Each number is 500 + 50 x the weight over the matrix's rms, rounded and kept within 0 to 999. Layers, rows and columns count from 0. Numbers have three digits each.

# o: layer 17 attention output (transposed), 128x128, rms 0.0614, rows 8-42,72-106, columns 0-127
# v: layer 17 attention value, 64x128, rms 0.0511, rows 9-43, columns 0-127
o8:448427454371468493524426561591534457416481616524474563477527443444473452481484399447564469466536462578478446566574404495537484539513557419555497487540498505499581536461472506545492583546504470458559443522496505425497542370522502494524444484500665560544529496509518565528455562583493508514402471373506461556444414533491609537540518532481457480550562428520490595510409490554511556506397
o72:549604588496504439543567562440492470542560454446535512523530457587486547553474570544523456506469529510507565469417519442445562466420477511447516541453456494506336519462599540523463453504544447568441507528551488523500439541439459470488481514569427547423480541507470473401424426479488466534617546587503517557510522561586469460495464489497554496492495488449462443466523546415470481514560
v9:486502423510544486498529585515454506513572514514500496520414459511374430546556504525504488370466488540440518569528433391555442476476503529528610384455588494511461569567513500626546532410493359510552525507433528564488473507585633474510461501506501522446429435577534430541454430486530520532547569481459520464480489510490515537552517384515541443452512489575554413558590510570488486575522
o9:509525565398510443505467495523530482570471432387488420486522607551540414445514436552551576538481505575451423494483472507549483460557557451670437571507583550463544465478581520481522539465521485482405511443526517473543552520440489525523472528535542426550511518485485486554558402453516455495472566503528470458496446484508494454455442427495436488486438475478548551627492469505515468569541
o73:464515497535525585425497498433509521441438581555514501468466431432416523463467601523429523430503464376608541548498556476511509450541416509401558519566430427474500543535458440518557433564473522543548442480541524476498433453528491528560483474590528417463498541501523427532438694514497557513519491491497668496518534508468484438548481570442512585493483423445519489429542563516492541500443
v10:565487450574466464492520475584549567417479468576473604495566472536446446420547555504584499483453449537542613420516419473497473477493475500549510540482534551530507524489464523470485494461552487570462446501375445565458482500539498461401558482492531529493498541465468475513625488399527480459504553494524500443527464414510441580468484543492542525577414574536520453519493388480464417469557
o10:609506470616510514458583489608439504574498535568543433495470558489489513587513504602500522522534460470420456514468414483574552524485467519475582551424548527474453478562431439413408475527552581501567517506433385540521597499523434491514556535579477504510499489468556455512524462506426565502405479531596444407480425426491553453496526472506487465437510514460454563570507490344504429509479
o74:372518459366517510509421535476511523476557438440446541518548506510520502464507544423598498411501453458536528465484544510441514473481481503539442544483483535604524499449481611529465560533514413537487496523614522443491433492521562459531447488428516441521509522495429451457482542459513424529525570428448526614617632473534500566514435550461510522511530505509527475406493525570455499522521
v11:436541366510594543594505536454525445489571479588512546480488496448590508438553479620466462548501504539517567477525573494456453506471551537526562535495523507565437485469424478552493543604413593516507409547517508509550476511419516478483516498498445482441511468546443463467457425487586589567466472531547575474393470545595488468421523455518527572523534582514496378484511501540402557559451
o11:554531459507417439461497485542447554482557536476499483479493540414443457466499552451459499619545579605447462515388516451535441500570474535511411482478508561552479547421489461545437562509671438546475502456479458523460452524381528533497450468479481536555551561481514538507371460462507421593521526519470549517502491548543370530471537542427541460468437539509485555490536523514540554555551
o75:527443522477512513530519548528541482464407490540420513472525470601530499488535509502545459405468445484622476477493451443487593589475509500474613561500451456483499428499480556401488446520427585541477566488523410489494542450556518485440523500496484466520472487481531503537538538483516599491490503511471465514452497483534602502586490401500505578468516481578612531478523523339463448462464
v12:462535486473502528415413519457522492483502542489463501505478571496505544530483522461524458528466580549518564578473445584525522453571568436458554513544495482447528513407496391490549469456489436562491486634490501448536378483531377543577535442543510608435491445605525549478465489435405492531547502513470500504549438478499525416595422472416539532457491512594459481507476466625574482447583
o12:409568539413428467502459428491590452453541385526551419503503472565536411467507525499467569518421533389558481447566416594395519521524509395559596486538498463497503517501474478462466508540406568580504513446486538478519547533389579512459446527571568466572494485529542439506493462547426518544483454493493484642502538508480592481476648458530521403580540420533492619468516434461530510542441
o76:531419542515636495484500532505521534505440519435470485540419543551426601520466499508427419472542439589491560636496615428477499468494485517474496482473572508425528517404479536463555549492604453472489597568525498571421419489609425465529551412413482516475486489510510530426507552503456486500508459434435551449429508494439469476492511535498513603527449536488604416513472580542539463518477
v13:510496534450537494430568510545507553539515483446565485515401586540456412479586554501541503575566422557532518485595619561457496556471464466427440536478489479479538520500393514477433464535415526484513458435510493495510538472483506472569529541506493464457452514531489473483476450555554486493631537462452438436444535495523485449498572534493459492456505552579457439457502403532450456531465
o13:532537416460376488551508491468524519558517565519463590554580585434522510530433357475482431512528430589585529484481465444567427449520487521478485552469538512403478510498372514550466537529530470451462516504513468502494467527548478512536562549499540498501450558493527512637448593538492490467494448531561514507481519473570433520495460500460470423515434460587420507514506445478530589492451
o77:421452575512573533450512496486515472450423421486550432493458421548457549477434603572539582515476500485401443476479564467483464489510466482584529441557519506584530447559588467485524491493485566490542547498468528430534491459479502497503436408486472572547584492526526434479521417499468521527514535510445464507463560505417506535434553476526531492494528523437560469596513594582550415409532
v14:438551479509454564499468632554467372518532564482512433479495534464520489559524533525534467499533432527419531388568442523509605528514527469491573517456490509521436470489530551566570470424545452545515463456535498559545519550530608531535572503475441509447438525534522540513594448536444520420486503477517482506455561484556526487432551497415529551403521456466489505597578460489573535437515
o14:491498521469504547576567560505516546469499525496499550523529483519436481505485463524678503499490407406515486456519428505525444534503551396542461509500521524501477618483569487514466518439523533481496540525590501590460507503452375523573472476561452448509605480567541529466485557450546433499430527503510512555481480502482418444461416448542593385485413436532595484532568468407459556432457
o78:559466455541469441476459485452500466456500413505539461453570491450531501460515526474477493504474582536492554577505548515524599555494514607440508457503513546471471434565482530531538487523511508574502443410461550364523513442648490499492515612456508532533421586420528501496478448458530545532462387456483489382482547515517469507515612472490435599498508539443467480497481553518491508495505
v15:486452488489498517502559435400504630512462453561495457547493552508498495403467518451530470421387474512491360409536503516551480554501364546498473462555466550536538434549540541464519583555507426486467479561522460522554500479591474560490510502437534537533486492409508538514515420495426546455385513468539500570526583439594559515450476516507477467484598472510522504491580493519425459592523
o15:442439541446468438505566492416546608519581489552521513499490510579514548596480460557411501568509528439445473450546502479526557468496425517541457571468372485539491404486576556497455635507494553450503589405442542460494403461596435429576523443500484418453552539434572453476523541518440479484552562548577407414485470481545567542469466523499521419526446605497507531511445516457586453499497
o79:521578446455520481544458502526452432463474554483415543481551485527547498399467489431538513478533514510485560532486471500507468504449543483454545510516559545527542574613472471502423449503452542547568454569488492579486583482466499557465505534562562503399445501454426529561584472505544514421496482498425502459539485468494450519546483487485554490465569438518413499476426471553500495531522
v16:504538518484445470569534497406556418503435566478531543474467440438475408518467646535545451576526500442474509573521485449553411488524500472486471445448406555517589460480415479452487487490466582549496566517549492431477464553420488557557474516432471496625508469478487415518494543484537540441600495495531398505449526456590494403524491470509515457492515449565453508509384536491473571497533
o16:422474478599478482508469482515507505534472579483492502510454485521453536428405502518398609556446405450581505501448485492486474568471519492504511505531512419486419464442460514535489468477547482448510457430522458509528515474464462642594434433554591642543462582501508549533533516511510492498522500526474466541550478536536607483387441547455546563574478498509520497465414515538428475512553
o80:521452469374495549493577491480453517519522433500510475518558538504528503585612548570589393537506552550431458516544448550428494424587426534503485482429507518538487506500573511480542489611448426544449544564465552464485389501511542409415485557553351363483464470471513498516482428529581524549498549472450530534393434510477488543590562450464495425492499525482523532583562492519486512544455
v17:455471522521404615536467478506521549527385528536503374497417413523521497460594461546385434509547487474474569509533540461539482485542497453485515513384466505485514402489572559544560562495480460424440440540468512539466507519543481476455465511525531468495605508508437567439450520474375457566566417543422539497550499538554599539471569511518492559521467533492581528517544396502439449532479
o17:487487508573558566508441476512508520520529515518503482567471491497499592490447425552573528478443548490463551529613520516516492509509485557458549424542566571501623482463430560600512492501526484474526498446571553478519461456357525536494541448549395533486483456446493414534432338458496484526488425451511458535495551473512467570464481544526431502482482536461545424480503498456458504512531
o81:494533458564479429559488475495444467523444459528457474415459462517503461509501549451419563484482527504479464552463479489565540565474508478623429480396458433542467538543521486485470499395510519553474571494479506471571493530633563427608471519483601527459515578564491625403525580522548574471506510481379453448520522497481524387549481448486553546474573464487493558429400604509515485495479
v18:525525368521461453391493536568464461517505503481524414471430464579551410447570441542582442465474529505424529614382507439512525541532387554464484492584398454511520521541542494434517526592387511420504458414483450431515483525501558473486441544503539523496483489556435504495551503443565491511543422580595534479543491508480547516524497557450486539535535563479534470433620539486498513521488
o18:464489485508480542492425578460379534456481452561457461436476518532486506488463399547487424491555594562462578490508550481579498530472489577506472527505498495477454454582489462595570513466468460522536604450503543504611505484481528531444563485571486567531600497481471484470437557496512496619476518557521434424447449478459495502548489433511521489429449485538535418437474527522454456499570
o82:427537543515525416577509413485600544459569545393585482475545436506492503489534498504438549400466502509601399519514477470415404504549504445559486495470479504491502596510487502492389459524444575445540492512568505557444504507512551523648452490428523446497404463500534492456533432575491542368544443524454581562475505439552524453380561514477463565572473593475525467558597513572535456483509
v19:486484489499523506476556504543467463456530581498472440564478538553513506496465463478523483424580503515451529485506533465493443472520560517492488479535515411517401475485552542464506544487504507525538485500502527486550480488519447550533416522522468511607481421524514593437477430410424500451586526547490446575455508485465515435438521545570566431489439460475502478481482541455559412480501
o19:514440518546455535412482554525500493471529435506507484545392561551501556478475563422518439474523452467583476530540486531502395482471510484434527559506435533478533408527497531462458498484516461554485535495532460465483556487529489571521530555439524487487539479494491454474476495611565484540410390572526562577412477475555483508526500510541504440449488534563501532484415470525547478435665
o83:503500510626557508534548437538570514426479514491501543429565435472474470528562442545517538528484512481486599553533474380448584441502458460554512459520538469452391547497435440554515502556522551517491497487428514521474463459521516448503524526505490486521477482497557525619511574421443467516553445502513433368560452520463495506489567554479489529532544476446441485490533498478477559582352
v20:425492463466482425531565565503472481515575462456513536470510439481447486479513524554438391464501515431611467513506548563476610408517443520458564391522439504486548518447525546556546535479614548495471534481520500485428456569488470497484486430450560545436509496495427554464545488512521524506515488457518482564607543501502491484380566452495451498549502464552457516517444507512525484578529
o20:468550643530556475549499523402512532477482565455495605571468431536495510550576484549510429561445485529476473514608435523478566431497471493625500433486524496516531437486485449511502475472515504548504399441481504516433519407463461574463510552513472538507528520510447481491478491518474590516429492524402449511454481506454503509522484494470559534518499472442512493477519595436609466498471
o84:489433434381415645486525472582529534557491436543506485444496480579503483519454485419500518552548498554483439444411486478457514643558588493454531551539465492504450557566489505461492490507533478484495526496496538439503456604564539494508501418535514480468458454486552537548450460433492507401520470527571576461459510550504500526498502470506482450507562492593546479547410442533400565473526
v21:517470663494443550441430493482551519459496552518488519529423488416496597446463450415590423571544518585501562467475561470480552505456474512420514495478487450458459509605577450467487523400496581553582449481557493518551486535458485477562410477498511501548453434502383500534539561445457490478388505484491568439488490516566505469510527495523523562502474517500548471544522419488494473549563
o21:487499472555514503560477455545505560566544483536472542459576423510511548426510582456475539495433440515416473420515511497477461521471461464540424519565519478446530396512478490488531544572595509544534497582479538563526402470496554495500565459512514532569471520544496386477550459423424574472479507532506520497520519476417502542497503509531522387470485435570541559470480501466547437441487
o85:537449580542478461554524494497481418512551484441588543616505492460569489592491421513527408460531486490549581539502481399587524397488518486437505459494425581538513523514466524501418458437517511517455489415418504462470503511485507465494500475500570569454431466457597586549531516595547476471624463433480436513491487562545598504474470481487461481532433521414490499518455589495492496550499
v22:498532596568523459492502538514486479370546498517512484525464535574466572452419502554413401502511545544531457583523453601485559477493552517474519477472582504480549444546458454510515531471537446429404515562524458539531432494433485525587476592459474513468545534427404496602468479364438568516478531474454454428444493593448391503512519549550528506621506418507494493501529483529548464465430
o22:471590566526446481487434466526484456578501466530502475525471547472575483457568528507446550495489429474523475495541568552492514484430575560556445486569560574536585556535538585509345513415510409484571387551423475501602456424440516455425512517415681525493424529463475480407527528480555475443521532500515621494491456514471491577566509449460491483404434611409466493485489539417556496501489
o86:555413451606497488495603446488444578440485462553556517528515479516487517504370452537463502492480617484460505514455517537495483485581513499444490460462443500449454443468457500436618497521561515468472582436508515495470533584561510501610527542483532538535507434494528512574453467529491552526414518468453475511519508500490478478508503519456519410597561443572552485474422449552498450489469
v23:479503548396448526485481588483401556535489491517492485437500627540534497554402494613428492503492572468524519511525457493509492426415424476558460557479448418452510492427407415433500501520517532482457457441538541490514517515440525513468502470480479599528391497551466465507425600504452550527472578541475396485492586396481534451484469465570575455470608534546575526558495462489458555401528
o23:414499425282464430484543370497520578464499439417503485493436494563525571467439539553455563501548496495441475456474528448457461425504491457505484475519486542471478571573457527533543507427491545487490559484572595510536512485514583560501488500516527515467488428578512460518403537567528468552479442487574518505520460524463553492552470539464507549516575508511499477531525457550555626501439
o87:540571493513501580504507549489505485495510433587521454494548506520458418455538445408469487498486529547519464482557475610422545474591598560536446515497503495531490470447566487522550523540510480482542506517445495418448571589468451408471509515461487494533427507523562510493503418431449437527510568524474336480527540576598505570542493487430467472509440494520469517489432552508444425525539
v24:568479504511451372432503439415509456539487567580509560537449565513557421509509454507523487510516426484427498536521497528545572538481514565563534525441468506470477397512579518483469425549481556471491505458534566568567371523477495517484460358560450521495514516515544436458477502487459527571514516470459470570511567576406452581488511537500554507532493518501463550521523455563484572563531
o24:523588485478501587508476518443468472573488444471484485473482537473497469436416488469422463503454494504469485482474456463458508559429503580479597544523527457499516655541521514560635392497556495482434513458569438476542490418532627533570474452433492528467569532478402476493537476513549462581415459621457484537524608502554499414505436464366548545582414495555557519453556502469568514556405
o88:428455537509539400516498485548445508478560510557498513503482474508548500588487497501509496550516490477509522498561529493516405486463539440495430455475489531474508396525480610458352616427480517572480495496506544515505561538541371497476505579548510501464521479469518475514456471538452508506537547527507448482512477472532529506568508544632522489492532480455382521486480458556486462523442
v25:498516586426554535438491467488599484447550483476583519488503533457557610583585521530417498420539521515458529478476512537563424528504432468553559466507442523443456537468561461439557515599523496504424447490543533446475583454540487541543521508470458495477419508498456471511477468421577461588459569459533449453527529479495586549565499535577500425404491548451436532488409581606531487464475
o25:400458608381536524393503472497555461534552532413500466446470569477445443461427474512548498375501518488541507521533629503497550477568564543513527471483483590451441518446537512464589508491484526558465538495521505547502491563512477370520433492476545434581491484502557465454464548493455513531506422482505538605587452541513399391556503512422518493498527490494530546572438482534526462501558
o89:565516368549446485517519569496509502488448548555457527620495431508487563493544533425473537583453574528457463473522426514447499507487413462433563441524503536558491501505447498545444536518498490519522502508495506527448487475358591588503484479467468558441437538501422577529527398552530564499525585498472410505506548513505587605371499467556504506479449478476530439545509511558430499449458
v26:528527513578501499448520512530387531456443534471473507487446470437507539517494591522580504465467535573524484439450518503499437535523528514484462429475555566473571456446524544521446455465585481415468402521506546603405436392593565507523523445486429489489532553398475426375497498575467584475438521501458554534475495412496455443480482619588451485491544571533419571569537617408507527419509
o26:569489575546554612482497474476533527554518501525393480474507433594546481526472502527500530611541494586522431517440505546551496498418450454466525506510585454529441576426576538490446476437544504462616531543495478415467472445541464477508522530378494536417524524410464526489549402436518516529525487516559487513431485420545480427516504395514490560524505528558502604585577480397469464375414
o90:657530460546416428499409520491516560523422496452556582523511534405513520441559515399589479463541486514377560433554507480449558552594520429555447494509498521431483447569479406500496507602435462555496495528452511576570492483457452588469511517475444525543487525529441486465462517530436451443498575468365574513515432579483539552503487495576571431527453482502448456419499514561564549488568
v27:509379523467454535455517441540414453593498521528454528482495547553557529506514473519498563444582509587509440481537431508507520463509415547488471438452424416557550467435533450607523447503526495481580476522560622503610485455630565487501400534543527530510539423478466427554541399495413495590440569596471535486445405524485497570524426490452532552557475532521563514499539508481563431444510
o27:519466478479504538439518485529524467478489416459470451533504490505535581413507553472442470629519449465507499470497460564523609536461533532509585485500541417486432589490475564425420492464520461525496419533498488541477426538585519516495499580452444468533492471511493523426403449473536607581522539454455532610556425587432613473473454498439520518563564475549532468454495488516526475490486
o91:481542539573586512618494492440454486414472582519595485507450470440545386495542403524453608464467498442545549585533512477516498493507498492536432561464396603538463480466528383606452476476473523450524568446505487459489603395423538521598488480480641533454570502514519498474521510581475423412513337562448444452547532529538448495520549494570459552514538500419451463431485533510479537510506
v28:579408536511502435424526469462567410506380547484614552539516539439437521435545494504494515416517548526484536517483445564493510511558532467456489511452503417491453522421481517565515585461481464457501518430462382445540449644529540467494638443527539450589511500559412463520577484562527506538432450552533528476475435448511496491491470497536558511472552522536541575481483555590433522545415
o28:445509463510537565540569451502408534531510473445527453502505482495429519507488535453455453524444461593478548443459569536471564529516482470466507436549551586433525509539445406535537483425503496533490467484562575546531590535505575523446409398551545470508423464475643489482411578496491529436598516560536441433511465492486522485536531517444471494537418497485469543538454531562484457503511
o92:547480541439502441480476473560588495478581502499506516505450543462547518499508484497460525471551479459535536552467598456535560473471425447592488601478454448565405506414515544494433524582488509516530462535404465485412465474555433507545525596450535584490515546415401593527564490511509488517517443438460529564471501489416499460488480494567488458427583499556467409435632443480523627453499
v29:504572550482393568613552434537498536512552496493546545456473496557527461569441453556549538516510512479509561597467504447388559397516489515589445482528497499539530540433457503585515544451485470535406455565376469469480531499546567465472453412461448410524424586473479438532437462438429522502493472444504500418505438491566458519559539519451565473454509452520449476490514577402466530546479
o29:503439577421523493367525499546554479571421526481536376427498547486558460427461539499441496554495537464436579547502456482498453517449421464527540516527435504521553473596445404466533526469484505512517535494444471618425454463435542581569509471508473568434450487418584522491575511544547530512501493405532479436469569546459498565519513558513521565534492551562403529496538490466476518543496
o93:464536477523396527585462518420472547504511578504456626454532497429472409467518486547526512504538465501555409455384577572544593541606533530449403525448506459472446519432546495466521471565481511456501492462499539439584429451532569425494454603500468483527564505494560579457522491508473485558488540559535569578563476482557461400416493516489440443477480398451636478491515546499527447473486
v30:433451455559527571528498466511609514514567560492470481495528431507562499423518473523521502376480444378554665491530442524573491529408551509454461479482564478518534460517520424485491450507551538408496547599489470438469527479463469546560531433449532513514442486533407491475521546491538462488500586492503533530538464583404434525550513500458472531530569506521447560575625500440507491494553
o30:583614550575528422554425435417525514533564463548552421520505520497449535422529454537561517503453485507461514453553449527427483496494481555459584392536501534459504563474517550525435496564576437532499557437504497464550512508595490485476486486516525516511509604558514481581531414472408536573467525486396475514492514452445523476532522511568425508447489510432391531433470559469521418438528
o94:550524461520500502500516516429409524484558545482526579481536550499501553538544476455475421534463443470655447527547547507493466532586576498497525577483492464477545406499457484468523443512455508435505446553501526543467499561431430409493542579551519518475560498406448441396494477506559477460427492461589492598545473514497475568506512449472472568458463501479603432561399461507485571483508
v31:471527499601440570491405515583454502491540512421466549528526470495500496451565524520531571588562526473539501441512500512511476575505469448523516488588544536550454501435534455437518528451479547519517569550439537426446410555442456611489487528397499517519435478476489447479545507454425490498475498474472490481418605641488487445488427401547531379481473460587573498646463547470499450524563
o31:498516501596450458540476537439571416460593432573519471448409490504469492531465506598473487407484506530545410470426379447514499508511491383565446494521511550528509532463458459512453475562595564518469524535608451569454457441460470519515501493510516501495408570502517433534507427509499574512520528571470559565659508450489569579479487527483493416510480545474479451537584488445486414527579
o95:467456482514502524500473460504452572552461439513463492563578557534441564516474475438539465589468411508528533448620491571439486514473453574430538525626490457427423540486513422498542557495485454457504433499431608524521550524480490509486468532532432524481476413523449600458551521483420433485487548545575401480430505548587474428430533529475495563494538420507486620440475509598527566535483
v32:581550530489475540584514585473566569520486449540592442457501513515519547441496431606582453545449487496482506406514517577525463561536520500481515559460525474476466452405442496451583560458605522468525599445488667595460407484497407519472507461530518497504463498467499478519484455474529513454522494487465533490437438462425519425517483428538507499499500506463470562476518499437503413482497
o32:497591521533448415577506510464494531493574512375488435446521486480503508553576462466455540489478421511524505524523561538472519487438478508473482485481499500545463521514491355507419519489498460558563532547460401548519549509529519590514520530449494544521540482473532496577473398496490445584507530445586510473536365439572530545547452371508447509534555480495512500495479508377533640510489
o96:566472531591531483519544434572532489532508471611450534623533573523525491473543520493571497524520537538453467507488350532520497514538532490515498462567533452502500488420523473470523517433553560600460451512496586551425527535524448361544462495490498551477491532434473494480541554550468483415549488550360384436506557528406461450447450554583547473465461549543471502455493463551473358444408
v33:507507589550413447467612592464499439443527531467423472547521507506541465537484500538534461478472493459483438422472563491420434479516483534527489460479543545463547479458499460475467551479455565537551496561487579510440503628525570463523553549523504557512502445518520529522491422629486436524538426475595442499530482516488443493518462413564474548486468601435409448476469487508426504507430
o33:544503374571485476482529535510488450503442509489533449532522521464465459525471464538461446520439549506488508479508618501528459495403506574513495624466410469568432527386483426447493463487520499535430558500513576601462509459491558540518446513557553495629465464510511501556477518506421510427520453485552479583461512511570492430501483560467448492488527543566529500450460478552482543590443
o97:545471577460445523517506516524504573519556442556568466473547538505590446472400494507549497463556434496388558466511475574429530568584481466539494376516552473472524529609454476583490377542537560452511502463467509447493487534542469473497468474510542403397485515436514483507488546396508509521517559538481533437521471464459441561486491427503570546493493517546544426497611474402540579496465
v34:506509518588431519458546492533419510511623504447560413513562446426476434481538427480466406470534582522487527514597476525445429452464495403551446436423558530586521525479662445615478506567492525517436461417500516478521516502485524428535537496436444499500512583564509443509512433534432543511538472531477534439537422534466491544551502434508508546473532499536532503396578425565449481551570
o34:554565524485507553504546541493476459534510505468493396509566524517524524490475480509508574368488461570480508501428472480417525477430513544470482563573478535519481448420490609555534520489492496474384456624510492569505454560454451434514462452560482555538502472430447532449517567507440569524579464454555500456498482409451479509561513553546555435456416503403525615551498471561512481597405
o98:475445534607491505473458418473467505623479456519515468461349448573445439494524505564490411550484423471539485468505603553566486539631499420638505547459539468512503529500490384444448433456506590554524580362523557476474537457532561478532477559518553455474505491504500459473482531470621480473475426560414584530426514582543567495498520503452402594448593516586547372501437559399496503452558
v35:526528545545454464380564528491502513571423505436441514503475448432477501530521480469459482482588457463479581580534457485571551545491435504573549511459516414544460599393416478462521474484529531496513517448476483508487459444549478504480476422527455421539526452529497513531558490435517546466479486541580526479510570524543485457547518492504431559534448545336446498595526464459515617499478
o35:509555514481461463537436479537399489554486562433528577423561433545447430495389538512525564454455448539379490505460508559470424548456445488531604438484536537541537552490494421534537455543521520495474566551551543531462608530543527473553561490491440550509519554516451486496414577532516501516532513533420487487450485467523469490487492503497483522523495482503544444472448513412528512529456
o99:493566451600504434452598575474597545424533499469476432595441453466493601588599409509505470536532565348521573508500496504547615530531490505459434495509457467475432473508434569541553490539499458476461480496493449458478497453452528506425407460493574522529384504563486474481547415591474475462482434537604540435518469479494516468487531475527517462479566479448473562601483563629438473425559
v36:598590536474540510474498471504516524532497485478496568508441553444490475562582533579515549508501516478507469520509422551572399406414485590525514542502492501592470419525492504484585431419424553521415582443522491518477564565638421438517506574457479499415485405478505503442442540379498473365453571464462513495500538424393465499517533510436488526616468579542525528460527498575440517511486
o36:360494563465434587516500449434480539502469335508526531471470515513515520539469561497379544593441516549381525522456512599527560537493553524477491477440446496539532540481481510524497505416580367457553515534499538530487549546587427554585559505427515486546380416435525560541534512542546437509606436539435477541561439459442482402594524386627435519524534425460530490497499476524491548470517
o100:499474474432474468522490572490494397519491625495504409529566430466485548523436495511613493466519533460615470509500427431432432454466477491504437552500458441529490509548448533551483544533485538564468513510555517461511474479534512413378492509556478436414584478598523397452399532465501592576414553461600488516510612540560510575424462557457566482487530594553484459529490547498515423504533
v37:506419431501489511553474517580467486459501476417450470507539518479501513553525463514499459490540448550466518572505453503422491506484514571524517453452498552506504458420600512570521500471454461476396530430464543402537531531507367573484555459441538507446549474490444419457551441548533537523499502522430593563521472491533582427485499487575547522582566592502519388614454461441419540506463
o37:536502437509470493515485487468466498504577494479589502547526465450485539440448495614492403564498484548435424469488439484528570403502547533466524437593600440544522513488477424466565498555518478425523480522519497556420507510527404514420476464475442563500486510465500499516528437526582476465579512537515497464562471502572534540521398575470542591513478516521478571515509423520509486419481
o101:566511477496437416459537460578587524470418473541443554476426565573504441515509559433424598486570488432584470556547579497433488578525497496553507483399413568394447480541383531485475472465501563602479553525515516491503467486425569446540578540509508481517430526532537497490454594415387529443487569475551510525518465509460446460404559459546489537508536538550504458455436629406429569561511
v38:549426479541578477470536513534538534481462512647452500455415529523631497482563420441476463482499424528517542512407514493500485568325464476516537336595474492550490518460510457498492520403522531508425543505497527466548532520495486478556479526543456527565477586407489463493472510461514487472524427523419492395470497483450478508559435471517452563489470391584493450547551542469513516393561
o38:516482519557478424534443551503559497604513570446576461480514476479557399484694514527487492506571424533516420493442525538468500569583518458541507527439511499508593486450471497409595451473571494518455541530440460493506415401541523464524580501482523448514504533501487475389477452465505472399448481469622597498466397425525581408556523464594486561502499453554553510467477440425517455544555
o102:507607508578530452553580519521480411413529473479481464465487483508413517503418517459427456477374479490577537431536515509440491485490501589517513549412417505455456466531566574518414535475399479509468572509501516562521559541447499517506411508527537500554532497462513548569552431575482550572439549490404374547538488652476507491417490502451434556499520505458521503545565556521511546500456
v39:515406483454466557591543463480540587556522541519516529587502437598465431380579508537552505502550591492528532504483562502489510539493427507486468458494541473508473560533397519565496505411463495555498503445477478496534468617428413433485485402571514535439458542500561444502494529549492504471436424510466491479443542491494472532550646511480541497628459576414484478523448562577479470402503
o39:446485457622509486538468501489499490588423475471503564472440441565527446523494480597502501491458483587454551473475457471504425493576418470532597528431531401403602435589525573418524529462493487470490498557527427392467493494571487512426474478504512585563470502506449502538428536605530477537505480562517501537408514562513533522507558437504479418509547428484460441442539488540577481599556
o103:491480571347401557467471490614547531406517466500410461601483587429468498508457497379548506514543555508504489485508505532545492568409530469567461484570444470593444474458495466562467483520485546515494465426521565615577484429448481393566486506573486546517533499410542519528592556496567532412470535440456522545527508395492488461490410567514440479503464514488596575483554571470438481545472
v40:556494589438547390473454525427460564524452520604467427509501434543450519452515508465503522489524383593519519410536513539498408559483558507530634545509495440469579474455496477473470561458528577610515383492517427425513409520530477413545547536500445493449579524507481361497468486547512401468446523539562574424488503501415483521492587490477540450617510494544557604488509528448480517508533
o40:594546491630477542473514521486527515523479545483481462479498492489480499479562476556406525592489537580437550483443373542454554450481534567463478506411422526469563537642455551512506500457534553486384451507510559468554503481577487488441537490498431475489503488409499426417508584521523442466574471528597506588468370491476466473448574526481507551448536459441457486540511558533509450449543
o104:505491495475568440545437546487441435567466485493541462541489482545532489590479520421598463421526443405522542567561593493598531468459437477525489443516596482548466423464570446501477526557541451581530478518475483543391563603391469518521454459487567527464545582517557508469533375529455563538448603552416495351423611441446514538520489499526578432505381527468484515521516467402511501558478
v41:546609481461544477449433503526597457593627546540507495503454508472419504513399562462507536559478456550513449492519566547546520506487516429518561483522533602502457446461480484481421538472539490534479571472529465469540488459514500450462533558560576498502451484447393560423422561497511515492570479465523530561477565464541434504444493525545572531536407569438551464601452512429560492435524
o41:563537481410510457466537445438534535546495485548479538398555503439466555492468539440517494510487496481535530510458538581486480534488542508542489485422524459479504479495465482527440475551522480496477483556583501485458469507513513587483528514472507540508600494478405544468454460431492536475473511586466615460450550552534467585440496476530466537422492506595559467532411528542522466367525
o105:476331479492446597517557545500465474559525493466519426501458473488472501432514514429516509538430490537439558550499587478387441542423474515459544492586494587547475569483504532452508550507532497503552479504430515508470481469573503465555467484496490462503372579453609479534467510552462449566483566376536457514571520451517484467479492583473627467534490558480477528474537467414522557582491
v42:511497403589589469549566560457531543473507514490490462491485488534478433405537413519553444624495484597494569519475506557563557544546560575529489483499450498493503499548539545538469371474413489530467615449490508535479558487501471397500540632456486488566469484438455579406544403508452520468418504502580529487508522412494563544543451442544443572463486453559546467502397471382585537580525
o42:486528499541439571429519558448525583488475584583585407412556486418517474529581552508559501508516452514516511458551507523552493614491421654479499464456552494592440421447489441482552543344463540521481372477530470446489438549561521549635520494530535534542554585492485518437507537474569426496462463447607548385500498500467458498482445452528472506481468445552497438522518491359512445465500
o106:555527540462601434527455448443529444496575405493458517484422551555593514497439504484478522522538491505538514509505483470443519360386483423527599595494487520438544506516490509510523504556548486450511549548506561532523411520443474446369547467551455445455453447535551521549545527467473493491532485460554502557445459519540506498445515442434530584464555535467522558485423550567502484546513
v43:536485472408574434473472442514432515433504567494575455519490572458487514453526475465462481521613486506516564384500474570439443386575435476661622484501514484536544441524392528447517442529423470455502631555530460513486534441480585433495456485472583548475517553503550465534507594496540532479653420481514522473472521579557512474520507563487511445507500486573519499501485510496508566466492